Weights of a small transformer language model.
Size: 12 layers, 5 heads of 32 (1 for keys and values), MLP 640 tanh GELU, vocabulary 867, 3.49M parameters.
Training: a variant of Muon for these matrices, 128M tokens.
Each number is 128 + 24 x the weight over its row's rms, rounded and kept within 0 to 255. Layers, rows and columns count from 0. Numbers have three digits each. The size before them is the row's rms in percent of the matrix's.

# layer 9 MLP down, 160x640, rms 0.206, rows 0-159, columns 448-511
101:143099145116185081171105104102139102111138121114142116137058130129106160139107124120098141120156098139148129106140120134136161116154141121136126107138129100183148114128136110152151145101119086
102:144087152133175161126139181133132119126151161145108118078168115137171093148105136144165140092112133127168152148154126130134105132136143116122144127146147104107108150136113118114134063146159111
100:108101139124175121132128126120110093121119168090140129127137141158142113105104117143175150103113084147110094137116171127124115136114102119115142172146147121143139103123160109132128124152179159
099:131135141162127154107090144107157142156106124165115084148176096097167157083158145155094126096142161125164164155121110182122129127121110179138104136143182109155137152092137153148108151178153170
099:134116094127168092150126132113169114124144132154164144102106157135150113131143119157099119165166120110200132130107125142126131154092130130136122140112095161098118133182151135129128139126159142
092:153147119099178123083099120125113102149134131146134078083112149135109107122129124096152134138111147122171135125149152116106132074167159123125034124142142079097093178093092129134119124134105123
101:132098144127139153113101092165126115132155163128090111104131087138140112135132153118157101099125150113082139115087151128128110203113129158105158115111168117137141132165143136109166161131139127
100:134169132168142133081128112120149151188125154157122122118085174102093136141137163150103121101127115153153116098137181166136153112150120141148086123128096149142133152146136133092146137082136133
104:147130105162135093128128140134103160137166125139126141121080093103118163139087095168111110152101104148124110133155098131133148147119160128148063110125102139110144123142104161149161154138099179
095:180132127120173154133145098120087137116182136114152143145125100118126194168137152094103148126118119150132128127131140117136106142133119101112148124105117178143152139123114136173138144159146119
110:100142186111110149136139124117121107121116123116110122159058125134147124119132087096137145144121097149118184152156133087114139106122120133107111138128170153118154149139154132151140137154109114
104:122136111159094124118126166127127139134123148127111094161123108117142095139082094143122138100162132134112145135150132113158145183137120102153108117120107127129153113126159078108069116122129125
099:132143063135116121128149120153158109161131110138094131138122133118124102116068142147138139142155100122128075116118113166103096118110149160124113129126115140106118103121130130172142122111143112
098:090084138136140084119135138122126139133151109129136117122097128144132166155102134183104150082153093107138148107136126154107111131154138181123194114156142107143123131081115184080135092126131116
103:103150152160141156145111138105120089100097131146118143132173117127133129130136125133100157139100164182131094160185149144148134120129134107081140170095120104113118144095148133148123101115118119
104:106141122124137086161122135108086142113104125143122131100103155118153158090097169117104136112137125145124113136128159122107116126106123128151162110114142118089136084127151080087176102121105163
096:129124114148125129146131126112081109118118136111137120171099181106117110149137141131114133071176114143131148107144108128106144164136117112167138117143126117112129164103174135131118100101140127
102:169173122090111168119075103102103112114170124134135105155136148143087079132160136153130133145142120079113105106107105103135108132131130106153137132143128101138114145143100117118174128129115123
104:135099087132115176148146140055141119127171137117188160090114157119140085092123112133114151148127125096129125089115153126101138130186141119091121137108145131149100108132120154091143133118097138
095:089086084129087095159182145088140123112118147122143129093176114094126128102122165143161125145140156111111100109139165117065104093113157107109105117133144131135121159125122145116177114128108126
101:163112127125143124113101119119126137153118102143117151100112130101123171121138109137120127158122147123066190135119120171136106126118174129094161120122127185119113138128188141129074149119192131
102:137153096108130152087080126180121159130100138141110127157092145063120128131129143126169122121143129155109090128134076125147131131119145170214136129116085136090118167141137111130158138144134143
100:118090114158102140103116111110130146157121139142172120114125117164115094124141146126130119128132128164132074170129122142123090120123126152144130143150102108097155137105114142117172161150105124
104:135108173126077144142153130092120109056128129103117143113108123108110154161141138120118133138096124117117123140103161146168169122120161078142124142130145117151135147084126128139142077134181145
103:157165063146113167163163156100142120120133113156156120153164131069128142134152152145161155176074130075138111115157077116125103121138139126119130142117141181097078118143139179149121120130104127
103:111094130127118117111095132105111140134095086149158134087142081141142141121158145139153121144121109129159095161142125122125102115134161092186143167203162163114100110099162138119163142134136089
101:136109136175115133105183096149185121156090083084113122122141151113143161126137168101107103124134144118093155146120111125169146113107157126131132109113124095114141165175095115125093141146140113
095:132144113107131135106101090126134096125106132138139156105128126173115122113114118122143123107134141121103136124075099152122115136105166156130129143149130136144132161135131145127143132121149124
097:120154108136138154164140158182155133187142128104170175105085130163136088121141099140140127126146147120177092153145113138107172115111142119112083144124106119123130167164092123141136133167080111
097:106076104122110138113116144151123096158166148125131130132075121145134128107145109140135099096108076116147121115105094114118120168157121104143134127137181071133154143115182115153144132134134153
092:165165145106111138101156154101135104103154117081130138152135144140079075120091174116113117138127087152133124140157135092118117135169124117121097158094120092090148112165125138104163082113114153
096:125135033150114133132115120121164111117087129120111131125184130089086115134132168125128147150114066169139156083134197146101114126124157127140092130116137125117122138142106135164149123109164135
096:108150111128139104149117119100143144086125135147136138103167115126113090133137133125130091171061138143154111116156163130165122129100094158137101143137143113181146104131161163151063115123109123
093:128116109068118115113106167128096149128094143133151095117093127137101128089167118139112121111133135153152141131149116143126112094142132142146096130164125150129138104096180096099144085131093133
092:120117149176128139148132101144147147159121135127152145111138132146118184109084147120189125223150154146123162145151119098127115129113110117118143165149114102143184137142143110084136141173132094
095:148121116148165121136112139141154145122108133132132096143119147090117103129152148099127130152156141138169106118084127129115135181118154135089142122114122156175156143112164145196141130114118137
096:120172095118101109138118138145121118135098124084118146126114147137130167139152158164106166179124129153141074152155110117135131165204146148097101116131121108141149142116098137134125081122121142
098:107132154122149154112103116119106131086107133112138152136094115133149116141081139129193108127125108080131117122123116165124126147126120139151080141141098120071129113109107099102130157130187132
098:099128118138133114101127113141110103138111158170163138106089083149132122110146137103110126102127116133114113107130125161146166138101190167157164147157127134136132104101145115154119117148141132
097:151094089165129127112146136081096135113144114125162160124108146150114151123148098135113133091123120098101134123113129116106119127098132146114118094115073118155122108094136165100118105113135111
098:156118126124126095148131121172138117152126120117099124117183110123105177133109119120096109060121106111112128118151131160128126097146110158089080113156134135142122101172114129135131107123104153
100:123112143123182156100131111129114113098142152095092090138159133110109088137101154139114064105122136071153138150132141121164148131146144119178142110119117142191156121114138145099157085111149131
100:149109115110112183138091095105132113119149135116093102112116114110137072118149103112120114106087139076158103131105118080138115141117115124128144092111157108132137086116114148101150110100074102
107:131153143117170139121148098173191139138128075061105140132201144130146159138086131117118123161136124113124162143145136135163119108119078111101118124159131133167125119123177106126106158094113092
101:108133091173162111101103131116134112172138138128083101161146099132114093124099117152170145129135094134135105130094095122137127140127201161105092106110166101153096134147139137133128157145101161
097:132142133102091120145131108167108096145132100122100188166171146100137143143101119141164113179122115084144064128144128111144109162175118150125117126112165184116166120143135170166122141110124136
107:140065112182121121151142135110114128137131114106115146130113158113129130155134141122115155089128123140193178095110137163133150104126143064145091159116124164142090141130150130152131111125107159
095:143182177132116129118147116129125158101096092115103116098121124128125089135107148105121113111138161133116135123093108161119103126096134100106132101125090146151168134128154143136166140147124120
105:117117126153135104121143119163163120120115135151126137145107157116110113112129119131145106147122138144108134108156111137128146088149125125153097151118199080066119132096197088117126173132141114
102:126115127109148145153155147121129143101149149149117142110161142152134101143131149127159126089119148127123104126150110132152127068135148131121128117141166155135149155065156130178108125120126112
100:145165129115122138100134132130129118135107127108129132129114137117135146114141081099134115147136183169118103131118103158109142101125110146134090132110146097127110173163111128142154114141106129
099:126081138158122142142152102123106122148136134152178141120125115122152162116110098137132158095160101106138107129104089139105109133090096144125096091187168169134122090127111113139114155162103122
095:101109112155176109105138122102163127110104105179129135120103101112148125128144107106131114123133132096127150095172137140130132149138150136143143120139139183146143123086148130151137130132140122
102:149146168119124080138180120154088118137157190091149145156141139105061137123174154151134127159162131181144123122151146171143134100111142135133058133152141087142112115058118103124135139142153136
101:155138137140185117110149118105083132136125115112107125158128151118130123119175109127135113163136116140139121102149137075142138123127114158136169138151128108114111108114149131153149142122105137
100:130161157106146163078125126129145125136164109144097126137192120127075125148123108106151125115140140117085121112088101103090111125135141143112074112158167087084128118147166143130208147095129175
097:108147102145174085119155116110140113093104139124079119126091122146120114102102141121121110064134107156092124132126120135174112107185107124119166113104149097119138143094141134113103161126163088
099:146129125128149130080107132173107126141138112144092105121158174117133110107114126159142121151141081120155086107109080145115119103111115113134126138142128137156091117105152098112081145101101124
101:152134120085182166121107114117087123116104183135103149134118127130115147131105150155143118141113124126119162123114164082157108191127165115105137106096127109141074132132207111147168078132137145
095:115141113155106077090112143153119133123084120090130126096074158120162137114147123138141140088142145107145113179151107126111131133102121146117131127153088165156079135137144138121171174139142106
100:151139122159135166149101116170147118160147172136161152118156110082144101109144096166128128136132110117123109138131134183153120095095131135066132133148177129132151115127143126126134090161141137
103:098163135159124147135136140143159118131200102143115166131123134171141104141159162153163116129124132141138160135098135087127146118086101126104112139101164125105125119135117160146121135143156154
099:121117091092105102117117099124140136089146119132118139144126148126115127121126129131097101064131131085108086124123104133122116134088123128138152123121119161153150157125157133089129109084117099
102:117116168126137115141107125132155112159098124147153131127129150121183099126078146129124147137146137097146128126126110157110127096101110112117152148144158111109130102087112102132146111107157100
105:163133124127181149124128134146167082115135110144089170122096132133111085106147110106139095111131095145157093107144155143124112105131116159130123142146094155169137124109108158123101104127091180
096:098140129165107099161135124132134126139099148111107115093125098155147095182131121125138111167108148130140116133132172146148148086161096174162060133141172103149128089115096131133143102122140151
101:166140131120151116162123105098111127132113143156095092138129127070145101109140134147107131117085141149142162114153113136176109114143105127103139138147144124138130147120096113157137138146122122
101:090128136092145076131137103119124109131111133167141105091101150100137130126143147108111102114141143129114134133132132160148112126096074113135090123120100164126177121082110171140134121124104129
099:154174120136117100151136119139138133180164159154091166113119109174102141137149153149124119152125101119139139105104175169149122137142165130138146185104132164149108148150090156124141159136122132
097:152122157138119178097107159153143151133157151107123130135124150138095106101130119140121168146115130115126067146158129160094136100120077126162132133158150162098085128087107087114101150100171105
154:132134125150137105115109120109112131128095034159171135088160162091103157143155109138146151147118106128086142132126166151110153114139106167097098126108095130117110100110106133107161124103165088
097:084185130177116111149095111095093123120111132183130123143138148159138147168117139134108071110140152142149169134115116136124115074125072156137154159125099134100193127117121123172151125123157114
100:148106115114144178107112130128135120135150111117132128097076094106138162122170136132136106123121116117127143121143140098097111174108159136122114139138142127169101122162086121151163167118120091
098:106144162106101156146131089134110124176123144079061124111136125110119120128108112142150147125114146123112119109132114111137129116143113125098185151098106150083133088090116132110128138136113146
097:148103166104087149102170166170155109123104144117155127148117116105107104081127102124094109078125170160145099150150178164101127140138111140122118140144092148168161101108110117146142152150111122
099:139107102132129159112108085148094110123116107113137129119140142114122126132130123154145141060134143125149173156138136146143136119144149148133131155161130115114129146131116148102107137132125112
098:145156102129137158119176116153141086089116113117120138118138096138114128161116153142130133134128144160127082095141098120124130093109148112143103136145129130111137134153170087143157156137163132
096:127146103130113141125114120130088143089136116141118095173126115137132123149152096136110098104146151150115171103124134102149134096087112125099109115149140096135095071128127140139108146116125135
106:142100102161155136133109109130111129070141078121095120073162133086116088170168134126146128102133112118164115125147153115153134164169141118160134102123184121125120113119129096106112131112153141
103:115126138109123146138137160135116131147156123133117121128110155091146075180156112132096099136142123081139101105122129124100149096167087143104106137104171150145110124149102172152088113150128117
097:127124079161165109144106113121129109146134110144121122084111130143170165142135137144157134127133123094168110132137121114114135094120132124105130155132124112140143164129122106182130144154167129
099:138124136136128138168162157121099138155100111104143141104119115137128131121157116130142176136127174194169153123144156164141138153131171139119148121131178137122130126141166149150090073113167142
104:113099161118100092133087163107135136137099154131123122143130124077127134096122137148125112112154120115116098119116123122082146099143158126165117162131142124166109147145119095124101132106109179
103:145132125128144162109155110099140120154180074091107141138127110115112165130112114145120164169141139156141126090133155134108133170121115162137102148147137127103097126133092170116129119116131090
103:120119137137147125171125112116133117150145105154141110115115172127105147144117151137123129103124156128111134139107137083167111176090090161134114148152128140107137161130131138143133132157159148
100:153110106121143062119109115171107118109131095155140126096122124132126175118157149180128124138108157107152140145138118164151095127123111106120108144162132132152114149104108140155178074120150086
104:100152141123152121190154106131118133147099169133130111085122116178127159125139098152151088115129118101130115122107154160120084155141140092079179128069122127126118084109142118126115177121098150
096:121153146108142128146123115086113150131130110116134107129084136152138136119148088137112118126113178145130105117116090175131098092108109139099102165121145115148130154147127164106150169123105125
100:102142122082124119137124185123099125134140124080139140160098129169101126165090110149154115166116119108125100136111146116100152151096056158156173159113146105126097148121136162106101129165127137
100:161140117097121164128132133139150163094151107091076119176157128155134121115120130136117112107126110129183180154132064142105106111068174137163101153128130153157132149143145124148170106149104136
097:128138116129130124140167133102140111126123104137124169135112140093081124133118138122131090161162140130124133120094167132100143094114147104187120163090115095102124115113160126129067135113124124
099:150140157136137077129131125156141126149151105105104131093088099138123091118108147150119092096121119071161115109153109174127146108122123115145167149160124124135143136108120075166132116121135090
102:154125179107116105126114139147133161148107170190150116171091099122132153134094128147124131101154156099087164145168125099115148137150095098167085125141146117109095113117142158141092079141144082
099:100100129130090142116109109141116110100117107128106145129140139121135164115132130153120131149140091103118085137104110130150114104117164126154167106128112138146112104099134136124115089154149082
098:133112123161103120106110106132112104093087124122136131146178144121157170138101126138138143136085151185110102108105107166110117145117120133120187114110168125108113116168096071134113165164120158
099:166152147118123107084113121111131128157157149124130089114146145099118130132153146159095133107094170127100129111116103090092121134174106163170159160141133147090164079115180117126134131118134086
097:106120123111118134166185156114132146093129128107154167124149123149163170107104096122113126125138155123080081123124123122116158071087118151136151122144101133148120132126145112092096154100136129
104:129107112118093124123163167147109139155132111141135124140146140102148124109103173110126144092143118155157180113138095134110141162113174162116101127151100095125159145117089142133165112117151117
099:140138154118100092132137138124148156170117145139130103082077092150141126101149119144154150139136151076103118118128103139080077128138100199153148118098110125144124097142099126131164112148136117
101:132094130133155134124112142105152135111140119150169163128050133157132120115118125164124083093125119074145175104088128124149148071113093131130112123110119092118133110149125169135097102143164167
097:114158169184135148136122104098090100115107156158167123137164159092111125134117111131154112159113091133134100124143104092095148180099140130106116107169164066100107154107135135137133081140103130
096:165146150091069136097090124155129124110099119106133116132186108102125116150148130110085096118082136111132131141113124106105123104102131114141108145108152148086112122123123138151061123121169123
103:133108096103112149128131166123140108159125112101112119116127093120115105108129130118145099138138130156082130163081149104155122142165108140118146116144117129103140150121140102149126137152114097
095:140137087124156117120165148121144096139138111129127094109121154089141072117152121136112114135163098127113098126105142128135132165175144173125142096140130114138164137139140129132176136129150136
102:143118114143115128132103147153103113086121100101103096060117127101115125132138137136137079103095086134104121117114117104138096107142102115148116151123146130159101121131126107126152136160181128
102:131117100130163136112150098175126139120113138109126139110154126104148128184112136173116129135142164076111105093104104146138121095150114159127137165172141166128146097181147108134124136121115096
097:141140107148136080149094112132153140139142156134106123152133144137128113168141104121130146118104133117112155126126180132122123156082164143102146101155122122095097103109158119138115164150154121
098:123149144131103150168151128110136132135135163140129131139109134098132127146117116134092148125125123129148095157170148133124114184132137151146118112127146171087126111127135135101144124128155147
097:106119091141158127102133113150088108127129088098098107137137126157133161171177138114105118128098150118109099145157143153112096122108128152142168125155131136130125109139130107129101138092142128
100:157146150142156117111112176146159128106139097124160129135155101118080132086151075149130107094123123120134145138118099093091093128185083142117151114113132130161084146131131125137082117114137134
094:146148181125136110121157115118125149105117142160124117160090116128099107090111114143128128151106142082151114148149157088100117132183095145145103137128102127097146118142092095140151189138124135
100:138147129135113095121149130131102155135133133098104101130090116138070094132123139145113126118128098125170084147146157134108119143147091102057115161127125106105116117185128146130142094130135152
097:111135155115160154172126086111154143112097128148122179112096123112116093158104102125147145175132127134143140185134122143147137135125131161107136143157165120168135132084124100108111094141125144
099:144148136142184123146142141110095119105162126137139160113162122157162111143135131118134162124176116129128131133139182133107114150120139167141109109136118132113119116136135163172144155122121149
094:112131138105151144143152100101115111171156119142085143162138143142131181152136106114145134086133127146131100145131148155134160130131106150160128125173109129153176109097167112133117073114095115
105:139131122130096125140098110107159148149106088098085142146121127147143134135132130104107133118113122104112145143129108100076146102134161143174116134139065145114126119103140166092146113107117114
099:156098114101124158110163121134118112148154092137150129171085138122177145076122120111111130111120089124131087129119149155123159142113141134157110158145117161109166122172143142102122161153095117
103:112134156136081141124161106082075115149119116144113145131142114065140136155119121156129133158094132116144148105175137142165152116132127150098145125122125103088134125111107132140141152146133133
103:109202103138121096153148143100101153087139161159142121139125194098111164123100123123131164109113099174132150150136142131113123164140096141116183122162100101082130119111158108105152122103112120
099:149124124168086119108103134107141131138134165155169160142129124171125125115119151134157161134121105109124146131118118110129124137114157120131133159141129173148129148104148148148153156119135113
099:123113168176145132110163105054105128131166146095130108135069129133132088170140153104140149147141142128167092133135133105082110114105122098121158126127138081155124147168145104121125138120106150
105:116126089123103091095092143119128164135146108137108138143154154090125118110188164123142105143107135119149136126121140151179147140149124135114174126130107157159115131131131168129085137118125137
098:172141142089108123101122112116159130139124110111122101090157140163153122178116126121138126148147112123150145126127170124137113125132107156143122129105121123123117161111117155085122142116134142
099:178137172141139056134102161123132145112111083152133142128152115117108170132124132130126096125132139100098072151125155140141150129145095116144101107151152107148158170108156094151054117104128159
099:141120179120167136144140110116112144128127152159124188130126124181143142143119153157122167084110110093182136149132129122088140150126138115099126143098135132142173128173123081134123136144104125
095:114156123113106129110187143101117145120144109110123138120061118129110120151179132132052135095149119086058120080114119072108153142129104120146130099100132147144069121130134139087084107130135116
097:127140123128127153109117148105146131119136135138095116070122145152134108123088120129182122145161147059105092144094119119126110129156146116131138091124132093144114140117138143124142118136133087
102:155157127096111085121121191125146131107155151127137134121119100120098156121123100104112109148122149088146186124129153155170144118141121128126103082132122081167148130126126103131119098154144127
098:146192178117118143147100135170125116173137155122152133118084150134121171088110157157160154110151176142167109159137116134080110159122122120146087095149112104134152124119128054092138125111122138
100:092136114107121156128136129162142122117160153143129110116118140087117103133112148101130128107139154149173097161184132117134128146149148118162135147115129090100151106099107123102112102105131141
100:101138149156119128157140134145127107135121103146178167162177092116134094113095132076148127098171128139119140131132116129140116123114112174142171133125135148125118169138128121153138136125124095
101:144123120159127139100134093116135136093124127124131130153090154125103140187145130099110111114118153133137162105121152175111111129148120113119120157146131125108116094160159139148099089114158142
105:164118118127102109127064099131111145130141110079125124085125149099137130125082124125116132114152087180138124142145099121130138151112162167125096147131138144141169128160103108147152092165105109
091:095155134105120115108111123098159133120107119128166141132151127119126117119073115132139124122135165095089113111115094089125110173156128127121133130093102152123140141139121122123142101113125148
101:140143124075159135130145112114098113100156131097090104117144103136101117146127151122112133127109162116176149131156080141108125141138152109123130142167154122114152146176165128157144108121128105
103:160096124105172103128091114130158126124113218148108115127182131146115134099126136108133159147134185115123122132158152107097115105146180115114142118135120161130124118134119091136134118139126137
107:159130149095092121167157120122110128143110110114124145156138144149099147133080122113161176152127086133125119146083152133139108179161114081140093132116093122099145132085178146121092124141123090
096:146095125103100111081162117159093087108115100123152142164167107119096111185094136105058122131115151163102174101093108116162138118132123165077118141145160119127109115141094134135138157129133116
102:160161158098134129110153121150126084123135100116127131121093110110138121145113138113095200148104111117122165084118087176135118129122113134109131148110084121131137145144126121133108116143117105
106:090124122126125140134099105168128106134120094123116138118147128146132111132116157140158149117135091104149168141140099118108164113193134155154133121135124126142134127071136165091118172100076124
096:147142143097135147118124094100162107122066142123078152114137173129122122156139088137118133120126127125126096093168072135103117118126133122165087127154155125125114137133164082116174141143099098
098:137136141128161127158121135129126084135116114105112108138133102087147136152140130145123124162105153154103182120121181108099094174137165140129071120110126163164095130124099135108125099114152139
095:137147146125091077099108122109135159131141093113127137125161121174079117142107107124113121150129150138086117102149115146138124138137085144098142129151143103129120137121112174131139167093127092
095:145116136117084074107121139138133174126134143183130154118123116141104109165134142149151129123105145116111097116127112145114135176126170125186124158151096119121153111146102096116141138159086167
099:132105102121165114115125153136096108101137149114120105172119116083149095119125106151134116106119141099117116144114115123103133185150097163124161098099132101127140115113116168132163132135089160
095:124100121090124118063137134087121157081134101161149139124117137155130128123151125151141138125156131073128111140140106108107130094121095112116096116120116137111114107152118107071123154119086148
101:138070123148176138119100102121116112118112148104126118155157094112126148122127156129130170128120137089164127127154108176105096121095099144117159130143102115115139148130141135088089146116106138
094:114155128125166149145101155141130103155142124118087130115127113093140141102124119128142099093139084123134164130153157109104150133110149146164147178127123108141134145178160125144083100127102135
097:097154104169119145160116132094078142131097160128113151208127144115115135133115144088131120095117131075132086138150097107154170118098097163127138093100119102143122171102110126111141130129075103
101:154129124139153167094152151122136073121191148138112091125175126093132132110155118141144117165113112106142162095133135087129119119160129092167130124097087115155110157154123107115137150108151151
101:112178153118118121159146119141100141087080162098144162057111154136137115136101134140110104169131165129105134131156141138132107137141130172169148155127134159156188108154163093112140128103152106
099:065178111149080122163141134082130181131147095103171133132123145138137114174096147150138142109132086192125137120129156089147157161133134157166153129115130146127123129145079134100096127123117086
094:111137127090086153165149138133112164155119133119173112107106142111126114120126121143111125151137138092128104116131115077143175158124108154094135148156126153149112141108090157165124176132102136
101:168147170123124149111080112143158138152116113120116134121135117111134100117119116131118117156114120131116116131124122133153105081144131072140151121094177115116134134128124145132131144149144101
095:180109156108148150129151130118127108124136114087162132160064163097113132131177115100106115181111119139130136110098165153144108134148106150128120125154107095191100126159116094113149140117090146
096:154150127133113116143139144101123114127098117110142144126081138161143133144124149075125110103153161115150140148098128150138138144101134188123096142120148135120152142123128147134095131116088102
100:137138120128123118115092133120126123129118112112126110125076170168148129109126126149146128112125122118147155115143144141147126089118140092131099138145112112133142131141138128078159103165138167
099:119106146129172129144140112158129128129148122090130132122169111154131112109159120153111114131131200135136127141118138114132113082105111124082126147104097073089144162094136145121123158128119089
107:110107128131101119180124122125121121139141127152142165135157117134082207120139128114084098144152155156136123115115126122135116097158123134133117135156157136135123140104119163148134145140094149
107:101119085132114122144137106125147125121107158084088100145110135166132119139113116158122138172116128153141142111133127131125150117122137099153129125113152162123161155134138132151148102139141143